Weights of a small transformer language model: LayerNorm before each block, a variant of SOAP for these matrices.
Each number is 500 + 40 x the weight over its row's rms, rounded and kept within 0 to 999. Layers, rows and columns count from 0. Numbers have three digits each. The size before them is the row's rms in percent of the matrix's.

# down: layer 2 MLP down (transposed), 640x160, rms 0.124, rows 40-82, columns 0-159
# up: layer 2 MLP up, 640x160, rms 0.18, rows 41-82, columns 0-159
down40 098:525482545464508543464484508493539568523569394489453543505579520483526418483511532450473516485534453467460502477507487527440516612521475494557562470548445530484501512523449465535524494536506560544466490458500495438457496448560488484562494539493527471488523548517547521509464506470437481500531525515538537493456496506476432519520475634513476479490518491489574539558476521540434548500539503480438515442479550509460491510410488524510463545470514450520500577495512412518516544440504394
up41 099:516503498519523507505494489577507451479501425508517525542507560532516437451516510578514506460613493518528474481434484510525486502467520474481462500479498452505498527471507503524512478508444547529538484507521470461467516400514558481626509502530507530490508507454508529437497515564492515553519428483504481454550466529574549516511529433462456536520506454553418471492481598480384478439510562424527535494487537569541481469504504525534484580481399433550497495538525482467434495494544494
down41 091:499462513444544519565559480467463523513509484468468465441469486499518567571561572458497554538441484471552551474508483521455572444492493565492524540507489524474499440516525471501528451542545455529456499477485491503437487453554404581495525504477517548498511551526580511476487562469577454465466536445509553482583562480501460477487445520504524474566476476524570547479449461484513474425553500488471477558505492476440495569571477455486528459507469501524499522475476616435489546500483532
up42 101:556528447526490416505495476522517478487546482458462499437524516480481533474484458519519563531547532445527507588494443563490531502447502474496474439445444441526493499503523474552493498584520492478506563575467485471447479465488462471628469524513458493469475520571491536522584437510344491500507569499554540476527471565464486529565502505467502507481487395463471436542535500473529464460509487517503546442544457461452525459538517482479444439496526549485501477535467523503484521475502485
down42 100:477439477514496496520524462536464482531500496555490481446499551491540593513527574475517459526480487473469445471489519508499543441502544497555467513485485577502475461501444494422485549530479517517470390525524468488535527452505530477453458581496514456473496460496463521503462426500476489494501537519487435425558550478522446458585491487474484493549566514519601479531491542451540431476554600426554549540483484536465536459539477522439496512469430506511492513483438450498446494604459538
up43 096:479506554499453532511457511577501481529429426524517531571485537541477405437455494487583474525462520472530506557489514513506503474508543592498487442509533489568463542490472484480465537467470580443491492485547435567520500502476466472444494528491463495414471535428512532509503422482467522426488482527552427594558523429471466555542484443467521568582556487511501533479484492538489475496438506545530519539558457484434434532561499458478533535506517520504486438484485463508452523485502507
down43 095:559497543544479467493505483400463496465511512542511507510531496465522539468514471449524579455504481486458468507435534486503511491494502532486454519552461504574488492555549450510521465476496475408461503504460477507405591493450559592488491476515466522512491593511442459536484515470534509535448497404479506473564441527480521477455430548445482462417521557464476522532538554494507501489524521451507556521487446546487530470493442563538387491463441480496533520516521496541536467462573429
up44 091:481496470488466518530551543436566524479479516530512498567485490525473472465539537525444470520412454500533485480507495454439577501503402483545452414502512549514557544547463597508529550535548533425611551502476481523520470535489499482549547538464516498573483461515510492526446487495519505527476479492586553529446493446435473515481465559537512527527516509507565477535496473485548549429529389513564533456437498505493465504475495482454461544524468474527490481544568488446464517446493447
down44 099:513441560462483520443441474493465512420527452449500430467512516516522412452587548416496475561464473527484516482521535479523478458467532505429527518512550512492500525551454447437483464484464491543519505523478458468565473461501464484525475478532527466461488497517518487567540545445522489540527544515410562470496458484475485501457560460498503417475504502483455455443535444528427473557393528560489448443494473584507526574535482476518546455519466456493509571467520449459462458511454484
up45 095:518495478518478510483511471531552458577481478524485529520574480401516617446547462530475481485501517538429544513450515446449525435556438486499528476482576457510497513529477544525479487495485485426499502594528521427478549517495551522527458544574531540460485548505470499536535515468505551491481592474510418484464472480524510505485515441489459471454454493567559506535494544404492490447449470475521550511457523556467486541492484554501420472476608487487514487460513530540457469476536440
down45 102:514541409485500627505427429513496533472452526535506491501492478550422446509535525454467536561523457507497538445443544520548435574464557476507517510491506431483568475559528479534567486471491538500480434529426537492532491483470421516498538435489433490539531463503494543538459555503427487479534473466507488480540491478552438481507544513530501472492548454503489543555504476467464496505621481417533463520559435484521441495518500492527505513523481503506531496502563586490501423523496511
up46 103:439527510464525515513512534475491502522536421500597432461457459528418538517425499524482473413460526473590477508470486483489570424482504561450480477478520468447488488460572467558514548589455463507533535472505413477515541412500481570468520543521497432471564467488505467467511488501543458527521442473484532468552545507463472462415526513465539461538557529509513438552505537494494501501529550463504532514478488507474542523430488524484495506474529517484448460563497566520583491577480541
down46 111:524507462492510472427513536520557535451483439467491463568511432494565514458531468480529535549452442421502489486483489531604471495487566509471453493471495498476465489459517508504545577508520490466464419471515486533493495491497512435445452539485496521466483491469572543436461498478448569506395531472482483525489477507453504499565537564509490530466466552525542483436490509624556444491415436533506479482442555535468529498535469511526493526498451502529517483461505561383490509563456500
up47 094:516495472539529552502510484533480480442492502488510525483429507557480487592513482493494499444529519487538532510465570491510464438503457455492529547481489512588553521555496500489468514471466486423569581513557569432515484515472560567511513457479528515497498603433466511514384522534438453493589492533454522514478561495518494438444483520450525527544440436468503487422512432428519470521549561553503519578426491499495515448454472510456435489449497499532502492512514520557488510453520498
down47 091:467565565479488563474510525556512537528511518510546534506504502467455469523548527451465535572501506561437540502496554505435473499475445518509497469535523509538502552416555535492542488497507510518529531495473389457508509478457455398507456539495498530471491425567555521514496496528423468453480512470515538549429404479467525498505445525536469580428518464437482574527560519572502496468458499460578494496591532548472500551497478526512577469536483508494516491539522548530544488536573481
up48 100:595464488507494446506489476494380527479526514452530458498563425540556489511439534471521582494457489482540526568481527476535469549577569580502472494518422481557464535525525528542498522498515509480521476516468489530515437474505487513511484493477559518506489536437464453477513545464496562479582492524474536495490503487449454518524567461494519546431531545437502488447471454493474489488479566448534473535567518513485482509509510434568449435553500552525533447580490561506458412429526465
down48 090:467535528543484593485504480506448527571455473533442488508526523509498467468519458523464550528426462488497483426501498482525429470404514537532540484617483494468489453571479463495491476546571531488534493484500503481538558445548511479506531491492534443477591522501513506530506434482448430552485512462545518514500474515607589501477540588476505520504516497538566572551487571577521418516498531491561524449527493535478491477518529501535489501517488515536538520529570462541473559554554528
up49 099:487442449528477494491527479478469521535504545481481506469434511576489549446484420497485473483494566551510581528430593451454472518570439381456536549526544528461492494497463513502519516521483462502479548592490533447482478499515513443468550540509421480554493463465489504504451486551540449470510541473632534556496515446525550473478525557480443438474539579491542496482516563528514534499473522518523518455453570522492497553501522518491479562515456533526501525501577474522500470498535434
down49 105:503540578547410540502443449497560494493504440503471533555459441500486452534494446498517469500484536459565520511481536570458534515485507478437477513523420459530513552545530461471554522517481425528440540395511509523481486513487464544480543521489551509526521483504503454505439428477544567652543514537497498543439481573489517522560465565509502471544520524486575559516487550459493534444560473460511507464543511514503541518486469515461479529472486509451459541520458488510565524439555538
up50 088:551530529439538563480423491486532464559542502582465501489528549489438486416512474497472547537523463500557453454475475503500506519484485536474491454518431518511527590489513508526519502588506498496535512477522472509451407546435559416592472490542548540451477453559500497426478498487555475452610423494449601504454518524464494562505506469502500497534503517506512558512504506464508461463510441468503568504521518569493483552501465452464507569454550490540537495480510504459521564502499444
down50 092:499474532531486478426531551527489532530493521464475556499578421516491466517489501453483451547460487481495609500500425464556454571508445496531490581522517543475520429464517431464556447498517464490513528527493503589497540485508476492460500450432565427523506459444561450520410470459497548437463522429471523477424531524548524523518493580499473427454496467433493544480483517502521503519466538523525465524463428506530510404520454535497496525527475559502456540455552458465530528517509507
up51 114:420426599580573521460511557552479466530468533439470557456520391523489472504490484515503501497499425512471461497513535512509555473494469471552493511506477491505438476559463447458506481543502506511532479477497547453516504415479476499485520417458487597598515450468478487518523471508489505507548392585493507571538474498507530436440488491430521472511492488544527457488504484493507466495565562508485529573513464579493465443515465506532451476505499504530403555491495476444489472517503515
down51 111:508514522437461515449502548493457503552558473541526414464481475531500511552467515484537456532505430569548479472401558573514522484461523514484461480543458460437539445514465535505532498536469531453433470510523424515474506466415455498525456490417484529515501463481471487486461473522465448506509522541484483506564503463524496540528413430441587550457468508473518485526521508505421446497473527538488498435446424469511473489557517476457453490503527487448488526460492522360540463513554520
up52 101:474492481479531557463474513468541488495493488480478439519612550400527483526450486474570485543454564497429492566603568503464531476434500523479462479526582479480471538509494522533482480448494520440492475538464550445465448464473457470454469460552446472402439477542541465540522456484547511524536508577532479448511486478526464510567515485521531474462527458447570497452554538477514523475598501570466478538511455518510500514518426563505463446543501505446469477507470509498488535481456477
down52 097:507475486575473471518504466526566420436481453535434518510474493504534524442538507518471492553474460507535457491511432503566510512547487544448590547489528473520520518503541497447470428490495475496493475523503429480485499533483490495580568565494483518519587561453547440410505576614480473535478512450470477559480490505437533501453560528547510522436499419456503533534455428469507503530476552406562505581478523475542473491467473518455482470473461493513546516519517559486529475524470506
up53 103:482495500538515581523523505445507535557489497482537403466497559484510511538428490525528568520512445488510516498585501505560497534468464439539515491503452527429545506511502422534465596546545448522542529531480508479499460492448506513552459501470431454488519458555453502485520493468477526506499517480451402516489518524549486464502480531479527524557443548478498442522503511471564485477458503495566555428539503515463484514508492525494491442361441486489595565480479417465515584474457459
down53 105:413546449489521577526463499486424477465443500558502529497557466527515472498436472460454424554488483566555452534459477518416493502546529540424521412550514427481537520453490515423503501513467522405505512524556464485479585455520529454476464506486469547459476552442456529490510599546501486556539524502457524443461455527475461457551523488492494503396502462487488462490496532544513462545492461462441546476460506549580485455448486510479455517468485533523520473482475519534529507475460506
up54 097:528498503496478510500456445533498498482550480499516513518588530498600518580480539513455538495489466522496446456527517518455413545450525469498544536487478576444531488516510543514501504499482535530486476492528470521528556542601422558528495474441547488558477435451541502544468521491551497527605546513548548464496490482536550530465525487500473483528525481579537437497536507513538462451493519536445471469437544511574474535517444465534467505569517562420536545443466521478422407542543501
down54 106:548495435481479437554567490557492497613473432448436502524463454494496541523445481468573476416509505548556514525492471507490500503493512491418521566514529469504405447501621488503430478503475549470501459527510464479561519566479568490499535467549529507450555556509448491458473439529575489490421542477488529488505491535506481526513521456481501491520478585484546501490516526466493545488452497509483512415552516487509493474486484531437517496531486465422500534578519433412494520525482478
up55 108:444559428533555463496505550585492518491491481560447492521601434495510500433477468515491460429468492509489543516522578508626470513491484436531448481492499532479490513456500487514524508523456449474483540480423497488496493508463547463511462482522540534481516470453469507654465501562493500444485512526481513546568494481540541396502478533472501514523572483561502470450527488535466501498490544462437485540508550483405489534518439493510445538550567467486577503498489524497490503447466523
down55 104:509456503457495434473569518488519535555523517512444579502492484538509450520474465474520542479480501533542450467471470462522474557519566466546506529554462478491552447520543570542478463555533449426514522537495486487443510481533512497472487495599577509538493499515495485588502519441475509530509450600499501495493591548492544461495486454468479525470602461576489497510519505455552451610549518479478495526499469453459593478527492467449540464587427514495499516499580483494520537513557481
up56 108:421497557515534478484418568486487462556449499508492478476433473466547473464514557493460513555490461503455473566480524505494543457440519482539439525523492493503535505426487535548526524479459454453482607530493577483531573554492573524503506497472490454530549570501437427489549491458548542475426514531484518556510490453507552439532492522454517440486484523496539488403454475549566508485526509511521566592481450539546517514513514518508519465493448503481537520400469469527541550527454545
down56 109:483540551534446499493483486492483467589501566543516556471475478515477513448445510453500501455540524550485519522513565505462518489560504486523460419463445533443383438539544460582494535523548508521541443481501505509569472423552487503500453535513469477559499592569475461462502503395453522520434487437519492493522489466533505495549485446497467551528446570490428494491521510472482526521499528533435564476486469516525503458479568509568538451516518461561541494453534464447515486506538428
up57 098:486497405567545445481532437518424466469452557519507503520561475540519538511417529487499438501498470488501524487470617475557483512504487449536473477525490443562489475481562521502478524543526487444492471510433488589485474544578499560507478484501544518509509470483567520515518532532537496499523428564555488554485483457511496431474454614493461530548505498538496521494504523476453536530582523502451455498455517426497440552441516503509513454526566467498433509461498542573468429498485440
down57 096:485468465539544484512461507447497434494497515528530508507532492570516470495484531466507477457514537504461548510522404588478482492505510511520498547505533591563475510524489458581448481548502490523546554485479573512484578444544448464497462515453476449436487505454534443467500500526599486563534523461542499539454504557537523539526487495536495491532502525503487526498494546467602496508378433429491484490586494429500505480554513518496596523468466424496408538467465560511457480499484501
up58 099:492501497478557555513475466591436462467520530531494578501463538527442479462488489482564479471497487471494435481464511476569560514525512499514553471461502559446437485526489441449442527504573535553504523508484502448533547488519463462502520553457498491498481599448449421558530538560454518458544499433511527497540502536509548568496565486453419548514483544524464549566486492471510528473532547556442462498511493540518526547457478497510463509537477432574568496457490557432526502421475432
down58 094:527554450511449558528590476508486532530516508497538537467513531453502529542504482534501557489450510492508565524514556509498485462479540476437498522550491525559519630490501600516514547463537462477522532561472471487497516554543486469549539537541575442489506473513523501568574449498457530486529455472512576495505454549490489517438504569536624472499537527493525455489545484490497513534479506512523536556508455494539498510566529495576497413519590499512431444529487492543542420513554539
up59 105:498519543520530448510497477571485506502508488500522531565490500527508447470476529495463515514532514470511485470540483509563534491520550539564564559507388504494510483555515512484448529594500490432521492463544595530563458478474461473516473539497500532487544565429520446551496496520572512531538422475466522531489518536423504489452508519448566552535607419442462499556477524488519498572500471454440489523489558415512563542534516508413497467561476480506510498438461474530477501465508418
down59 098:564486524528460443542576485457522487454516540546404536429532479549510451486482516544503469456529422465478530438465387468426449513545474501521484540458450524458479487511436520459480560438539504508462544450426494528507494514506453514463438452503423477541455449565535516545516535524481481518564559538478444465498520512570456500438529439418492482509427486599493521498481470514478506564515538516514483474458455551586530516541503478507526477481531483524519508500540493513533564487505469
up60 091:524471517512548515521457522475558589507540527470542528551501429530477565551521528429522533554489479450437564569463514506496434500532533528507518412501518398427576532451545498488446475487470500495446552542481508550483450463451473487450513556578445479568570502502504499498469496506444488449480489599516547540510501451484505519432487464485561491453506486437497481484473469476519530459544479466422463468496493481492475495494447567512438520534489512507436550562510502518491556430483567
down60 097:489477478504475547528502525465554427432509497504476438478494551503584488474465523530529481519529467567484513494483519468456542496423493480545445465597531545428536536474465461499441489460510457475436530453503441514500549560466568466559504515523583495488582469540481482466433471516503587479505527506436495493509504505557453514563466494476451455529553584508507449549549487481515502477489469443540510582547508474458459446452485505475510554560474449421514526481475496519429432572539517
up61 100:467525485517440463526493537460564509481515547516497460498472515443476469490518463458509515562466509485512474521454561442414446470492522515440523471549539534473531477567515356431473516468483582458485534504484478431501521553485494481505481516516523505467503495494472526551448555498486529453450507490525522463505416545477554506544474530491547523520524487537525469501557520614487457543460459513528496444513485495526482550442552429368486526411466522587478521440562479495464494506452510
down61 105:543493545485479542467406475512503537510475475475567451502483482489528472453482536417557525505528491508531467487533479517533477476488499466511489561502463456533496499481520531467551474483482467570487406485482533523453540575522486496476487454484496504512514490489411502494489449383476458469528487453412490556620555529494495515540466528561573495451522557481591534475493465492502472505519442563523429493498478444565510432486545514497454541611500443547515509442554545458512547497548480
up62 083:581493437499543508492433472527463542399491536502519503511497475516471479447439460417510545453551484453522470449557485511494512505463450464589502468518563511550449494480492509492577460433537493498470509493536521524588512512512519513594438462498469553537456549476475459455557584451475443515468523547575523530563631534488476515582526479512521516443509511545571482491511497469504501533488454472523497472478512491517516469521451472500574469511486504526569449580517510505518444474470482
down62 093:432520566560465560517574544545564573618524536513539583509504568546533522522538502537508501566526577543525525553523520541542449573513571518514548499467502543522507543529537475419527541498479558521463486505501515482510507530531541440519574518490522467505490492516486520520562517531515503538537490516497489554571470473550510514527450517474469485527539544495554521517518599534536496468457524600547555520478529509526516527513498532522510573547541436570550548503523514576474515547504544
up63 099:470492563505509483488498454561521489479506507497566392537453492546488499472454523470517490543453575481491571495504570453440457454502461520467543557467488535593536462480520532514478491498549495587577536453522450478551478501462453457427449476478496544486530522519517478378558504545542496473440500538497595448552559502504538467563522520516527460537453484511466467526537497531494480473599513525507517465478439443504525559490528526566470470547449490506440469475475462499568525494459475
down63 094:481489495439456495530455584477414486541486497510463482527516504427491540486543512580520479380516561450550493486494565535502496509545513511524425427486441526472529555552500498537522582507608428491516489440426542558471563508534465509487592528550528419422466558465488490462510512512445545507493520503486460543498471523471530464399450493545502456535518517494513526480532521462546491489476482448505480510460488388547541467519536547532481507464524545505526518473524495508488493491509462
up64 098:458487495482550463512520534474449516468500506561517529490473452489517497572486488441457455470548490501534487474504417503548505437468521521526511535486538527443530524430514400459539560532508475535540511497517525491486499509465598470478520467468531542522520494531498576416495507466563492566461499482529512543580548562493439442581517553468528548448520401538564506484508533413485554464470512505516505523458382548482501491484412490511530489488440553501528442554527486509545421510508506
down64 094:488522470493531526453496528521514462527490409518485508489532487484488475461401475469485453484508416478468499503577469504578456504492535571462471456536514477543466487509531480543509518473566488465493489437464521431464505495555497476536445524495461427460528500495441495562563549557454500517519491444410558460405529550514530545528465499541463471483542486469549393510495480576540427545447544477532495465431539514459519488516515572544447484514548457527424524529484521490504602515504509
up65 100:499445505501506479583437498536488536528596487436554477528440530467519507437492435566432494477540508484537554434507499493484520509425501442513500499489439502532468537507514533481485537486521527487540513481499496456502476510486548422529459525469422566450475467551448487474538583546498557389499566558477489481449524509468564484532447513474533537481497474533406504502462552538513516498542527531526435538530451490505500497570540503504522455470504486590511503502469502489546396574573463
down65 098:522456456484519469407552547479525502541480416470454505505536479474501503538460554444540504527487455519472476532543502578524491450494567511500558479539477562480492466434565463496475487486470414482458435496497525416480522536506436510516524512544594528507509502482486498496480537494514492500521458521566481544536437488561441480489504552506515450557557554452557525516505529454513487535446464486582488474551578507559483548454409473451499536622497548457510504537534506487483464457450571
up66 091:484408504508497504525456497486546463516491484556527342456518499470551485541516493457546471523535535516526428485552512557543574498488500423511490485436525484447531512531495471512521517482511454516501432505635443488525524463500457477447532499480539433484538467494499524555487509560455523488433477480527505565530523489568484477458497477499546523531532494518513490462531528484501487491511495543545485499470511546494527573553531477479544622419454469505511540470521476474388462536567443
down66 093:512549497467538456489511495529597511471500461489486523471460462501429556519429479435431493422468471449512494526497521497451464547503493448546466503568457478510537539506503559500505471484454498568513520465487460446449513513548521404504503535512500531542512496421512487417446502488510521498510448514449498555473486563565547564558481525571437515514482483399427564451444505506494506515538458488464481536517520543472452453498452539427563409560484509535494476545541498541537421521475532
up67 102:543534543600445507438477528433492452530518575520519466513544498527513547520501482424508499548486507454483542495519496461501520611512435439488527534530503501503494503497482554489529569550511455495519422500546476504477484489511473555470520416525495456473540523467479388486491497477497456496495516436555480447573483524485466481525536485498423569562531473554406454506434489500455460536465435472499549457457513545579556478551497504538515536480539588492444495592534490513474498485471499
down67 097:502518545411562515571469457444556517475481542445430486528452542505472533555547529486483482471522514589487521478542545503478525369498564548473449472472444455466456458456509558538483501495490484458516475450455509440538543546518527433513469483549522461466545481545522495550516489476536521513547528579463496525459500503513573482452421532501461477448502526554618512444535492461498453451546531487509481500516491557513489519507488463498593511563514469495571531484460557487532440532498512
up68 105:529475576466444482484548476526522504534499536496507542473481491526476493509479491527537496511445545464453491521457461529507544481380496442563605460508547503438559433441569481502572501502478504450495456526567497456519450436551432478463498431507457509475449543466467487469469480480527535570520534517447471489541445590507529449530530543463541493443497491443459452508489570499565440516504494508532456532491505476518540510472495480566483479501471442498399557589528489555452467522543515
down68 111:600540575561526470504483523408471451476528538522488496504531507532517490498470522537486560480510478540534499387502488477594460579561499422494557545424505561511537535505541463504503528495523529557560509496503539517509511556435505447513440459513562448499455523587586426542508432501504480429477511493516538540473457534454512507484587480486425538527512466542492505493476513528459484561445503511551506480542538467479561535549546482436527485517508529496520549527504506440493453459475485
up69 091:525598530483479561550406468465508514514486514488467502506417507499458497431450513510478513532472551506537459496534475572495497569433524410519477450524487532555501460502531501447524489517471543498529492494509596526486440508492520502541474503601477518502476512455574479578488499529467534481515506492441546482436538498506526462511521468560456495527471435506495560548481466576487496454531534516502444472453596507437508486504547485425432446564570475470531432497522552449443521566507470
down69 087:508479488562496523528581515536508489513470490521497538445535570572521545499529450506535472487561483495434577478524499563591471557480550499470492623508463500541474498526512493515488487481489509502514495485495424467423628527482525473543503504472462527514526494517495494549476516502520501512536437538505467595487520457467409588440537508492477592476549525533510510451556513504450467453471472529508479484523443556554588450484483555455575473480470518541536487556564524516496484548486517
up70 111:430486515600491586509443471508485528512521497595512485498556475433506483550475530554512526511540492524507527484494495497553525479554450510521524524473474544491474526495513476524572462504446456527533520544430450438486424438422423590521543541487482610492577484483490433536557435521447478501501506531517487555585514583493504506461520415509493519518565515468480471481481450503463443532520548482496471531520514457472507473532508582484479423470497548486486494480444456502545504532447468
down70 106:539479483526497492598461502501487438502542511539512497480543456443452493412482511549461528553486499502521452534433482431409508507544507542544547513516447427444493521528457489539475596551461490458568588544525478455531563549583516526483546446497536550571519447524514425469521519505490418484509495513484481513428455514546476458488516504515467564518505555509480442482461521584519458561513457540513442448464480550513455473452491526502448481593510517441500518512504518489490517445477485
up71 117:542447410538450509546440530476433546447472471491487466541502494514515488539484478504521560491514470524496519547426487433516417515545586560469530493478501450522549550474491413517503441519481547481516478484506495564610472539526470550517510491501554406477526486443463473453522506487506505426542445475483517490508521490460542481476584522566519514505540455464503499467463508467474497522466539483576457530545498475446547495543426405525493551445444523553514494522532517530438427432496468
down71 102:486510515437553594486531483526409470555573515517465468466515459494594470503542538517445514534520433540492487489535483541497537457541502504467501454579413517515447370542504511547476523521489551571552499426464459541431515426543446489505549536531530445471467487543488489486514466498490562525420524428522509451487445492509487524454535569500543495445507520478475521479515483508478515421503529452545549502535513508499545526469483552567435483474487497527534560502486481463416474509505527
up72 098:425478501507522435492523444478514525536484556514501531474575434523573574524542466466472500491505518490518494513543540475420476494460504490486424576497611468447489472474544462526547459562525452503544538482559531574454536483463440517489500512492480507482443448474464563575576530565506478477448512576465555505593529415480527517471460509453500508469503458460566496466535494489536477480533506595496558520501494490483486430487486503461505491566483556450518489416482478479523510490500429
down72 096:401419499540529513484485554492489486509533405517545423557501546525519477471556531433545503452524454486489524483491471518553446480503560505428538488585426513535481530523577581542550492553495497524527532469533495483512397451562485568481541429418529464433522543506499498549470538492492474491523478442502422492541542552563468492514523488471511508536503501548458524557442566483448508435515499513575472493533545540498448532450478478529497447456490512498479511507529486419472498493517485
up73 093:480401529388579501502501484510469588474511518536430512475546515471487403541493482513416494528436566490529471507567571519512465441584465480543442505550496513516516444468525462513462475503456518576473526519488481535529499428482562523529491519450500558523422512594521509532476530502530527463538476487475488500532444560517501473490519465516591481449486468509417512438476477579493531444467503468440548456527480520481480547535508475474441504567509484473552532526491479504540512474529537
down73 092:494485562505405473497565490518362513509486471433454496505521476467535473558509474495547501487485487515509517441575494598546502532525521435479546498561472492534556479517494510496461512510511557506630506451505474502467521443500484518451496511456501497414435431475475456539494470450455487500526572485458506488446500555519422512435545517519540442453522477492481587531551528511538509433509478555471494439484580504496441436497500536520500501483537536487465463509414526525507480527556515
up74 103:543531509502486518537502434556500528508552538492524526505483447496425559484514527499403524526397494569439397542555560501483401519451570488455472443451443490533475528472457544449457525470612540552448518469482573502454483489516514497547493537533518506484490532531476534474477458484479578537491447510505434546451494520530504551543495501447488531560485522565551524450466451509499444524552524469478497482527494403463444484509493529552465473456530540492457504465526509523546469519539484
down74 101:510482430522571493490484557536389455557528495582511508471465458471570544522440465524516493453465503500481516476511512477442497531566478456589501520480529558475476540490481471569547560507476450482522534475499448433506454518539503465456520480512477466497495488576560510459530434505504481517476549486497581446511485477518452471476559554493549427489486449473487539447436482471526454507492489538455591509469471511539565505426509485478510422569545434486432491541497513561416459482461472
up75 101:462494455558477499412536502424495508502467537455529426573517481496541435433545393480548515464546470512436508499415566438513471508479574500488472575498522444417505495555478423533467480521480520531484542475513497565471509438547525494431548487524520547564494418489489564502534506526497510468515518559490540548544532527442486487494453490476464494418519471515442475475520491503531552506501573475451569523538532506511499482499528447488474555470468462526535524542553489435569497472490444
down75 100:512445496487530532516460524535531521550521497467497560491571480542520476436549505480468493616527545458455510480433568487506467563532509474494409483487540446536543573460509555470530572566544543500464626534552543506493477498464481558480458511432512528524543458433441493565493519507391526539513564490574515520493501494491464495475473486462500477520500511523478509491537496585549446550506519533567469542518465500524546460494538585458536497504520506423519486463506473475455489454545495
up76 097:535509502503538536481485512444540449512482568413505501458471556448565533432448427523467520523524453477527525417474505540465496486461511469478460488496478470524544498460500500506530446538465466448522517483488543502482474502487543490568479525548453512479535592485490550388463463578510495531563552538530513534490509520503476482447528514463462454488543571501471457551492505517518475514498510475493513528452528545500596514528392610483388437536445527519516465472518505514508442512478403
down76 099:471443506509456488528468489489446500554426479459490503517548490473537487474460516445554540572475455499498454541522541459403554533565447482501556503543494469460509532508564458469492495439527576484438558522524455462501467577448442503459478481489514455476396478480461537480508476466509476515521500442443578404546448500460477467484446447552493498462510584500604582509437463542509473496481464508519437534538471451498487505486456506575512484531530488472455477575498500538479536473506490
up77 092:494477473442473467511426466468483493511517488417481499504504499417514567566485526462487492476521537466516508515544492500577448547508468578521539539475447435548519514584518474521507527485553470448493497469476466536447463505566503506529468441501444555496478503508518468452446538512542494529507441531539483476536464446496472463504472488465597573560565451548494419491534528456509492558554510454490507517493486475586534436516496486370496542471524423556461521538457470452564546552523472
down77 089:484454511583546511498497505516438509515465489536526544500515451520505411424566479529509535550537492545496530454418518476459468480451554448479477438488501543463536510377489498571469475526506514598519424532458517514511516451450491527528522450550563476464475486465475516535531469461453427496508487471512452481460470458532564539512551600523448440518492551506489609494495484530515557519444546483513418474531470509466489555506461510577450487456505516466523511505524508516527480458430548
up78 100:454485482565437485469518434474493515548477567566460499593559489474482512506495490558611491540497553552555536530493568464490503484543448501523471511482515446447495521537545422496517507494574532491508427462474502513493491493484500475511487446540527498551527495477442567466502540514559436477456503429486561533477479552507482602511547562530444522482493468463606581498476441506477520406527500531543485503545504488546512508514429432542520515529457512475520434434481524473489439511501477
down78 091:493555506521501470525466577482475385436550518434572537471510579547505502485473468465417467505553426523507461540503460501515488504478513485535504493538530552504514496496461532462562575498480431458495554531567501480505525543473510470536500536447485523474498556457512510459532456467457492552500505579484485571450420529549423526481516483456586488477490502485498456527473523611491463492503534479512465531488564492454429464472482514437522519450435481598449542532473529498526561529509561
up79 099:482446455410474562501538537474500457516493445470463529556504533511468465490471553518552516426540463512557470567490486495526494560514542527464442482505544426562486536443470518534502567517498495622506477453505503498536549558506499494482470428557470474404462480537461475447498478478568486533431567549496436445531459560530480566502529520508527522444537541502521502504501558530500558460522537484499518472497467536557502458462448420535515483473472430474458520465525492533445582498549447
down79 099:525493524469459512466549518601475544527494486471541468492508489484430473465497483441545484446461473507476489500540538565589586467521571518518500525473519552470512498561526463551521450493503522540496527537571491490446471419479488468542544526563494497491484479492514484580508533526529566516473541440491473469583488423439556548502475480521400444569521460449543510462442483539489489439504503510494514462561624481480466511510514490515490528490562528462465492530456432420468492463449556
up80 102:562433463498588546520553435445533466433484491507567474462517415520451515505470473527514523518466535445475539499492517602480524579457419480473471483575478512483500556467537526553511482531455531450562473521485504451585548482537485494430447541566476453537497408491517478485537492527503457477516533514481521457460504511504434495522489589521422531473553500524466507579449548466525599482502474475500487472500523531509536531464508486492476514498455527489541498498514500393484463450514431
down80 107:545506405496493489474477452501512538431472467515458547435482513514534463511515549530498446478572448475473518477540529496449499473555497473502560490559464452442505490441469467478379455492394489507491561571573426489422495503515524435524517550529536463489520490546512477523550511604502462584499464449547466518542514499490485457472539476441509494574477478470439542484582494439483494520499506536485553541509543515495473504454548444481565475531469521461467506529457493450475460456566500
up81 102:528561485478505533466563539521498522505519469506565496586457453559492416516537519476508457506522540435481433471536530436512517443524545518531512549485508523493539456389479538538494510561504458490516551468488446529523504523454557515485530547485444457543535512478529446393471511522528439549476469435442523471446508490485425536465541477538493506546502425572458479481580528511481562495478457515519571425428484488474499446476502480533535582436535479490434485496521553511471469525513557
down81 104:531472490457506426500467407457401452434545532568525550488560513431472457541460552473486499554501559449490504483447504486517414492568479496454448464555388454493456492541476509460494501491424474498549541498497453489534498463516503553421437488496500484502482512533479497500563521435426554524428542435479493472560522485440497539467487449518488445453585510549476522516519492510499503516556525489562493515499515485471543535486495529506512465423491472523522495471507424491533511397478475
up82 099:566411517432498509524458469480500519537566512438510499517497498547483484465497523526462462530472541421552452477487484478566510440480559433500433482404454555447486523437548474522533457569496432500532543553443556509508513531550559489563485501523502581501481508509489517516447498508429491479530530520459562534517475543498462476517487548498562493399537464479533452493437551519522533515467470531489556493349522500480534560492526481503507458496509503535556528531460491494581484542473522
down82 100:425522501488497492501549511469497406496535507444580444505495522498542566538569514426524547452475502539476502454510623525498477504479429560469544464557486508547510523552578393543468541447471538490442518517549424458528445524556458520522464452515534505503524490557545461485555484459431434468470492470505479463503519461541510534589491430502502542493552556505454488507458556500515467487540475510494514461515488517542458530481502536578505504467490478486475441559500569468450529517519449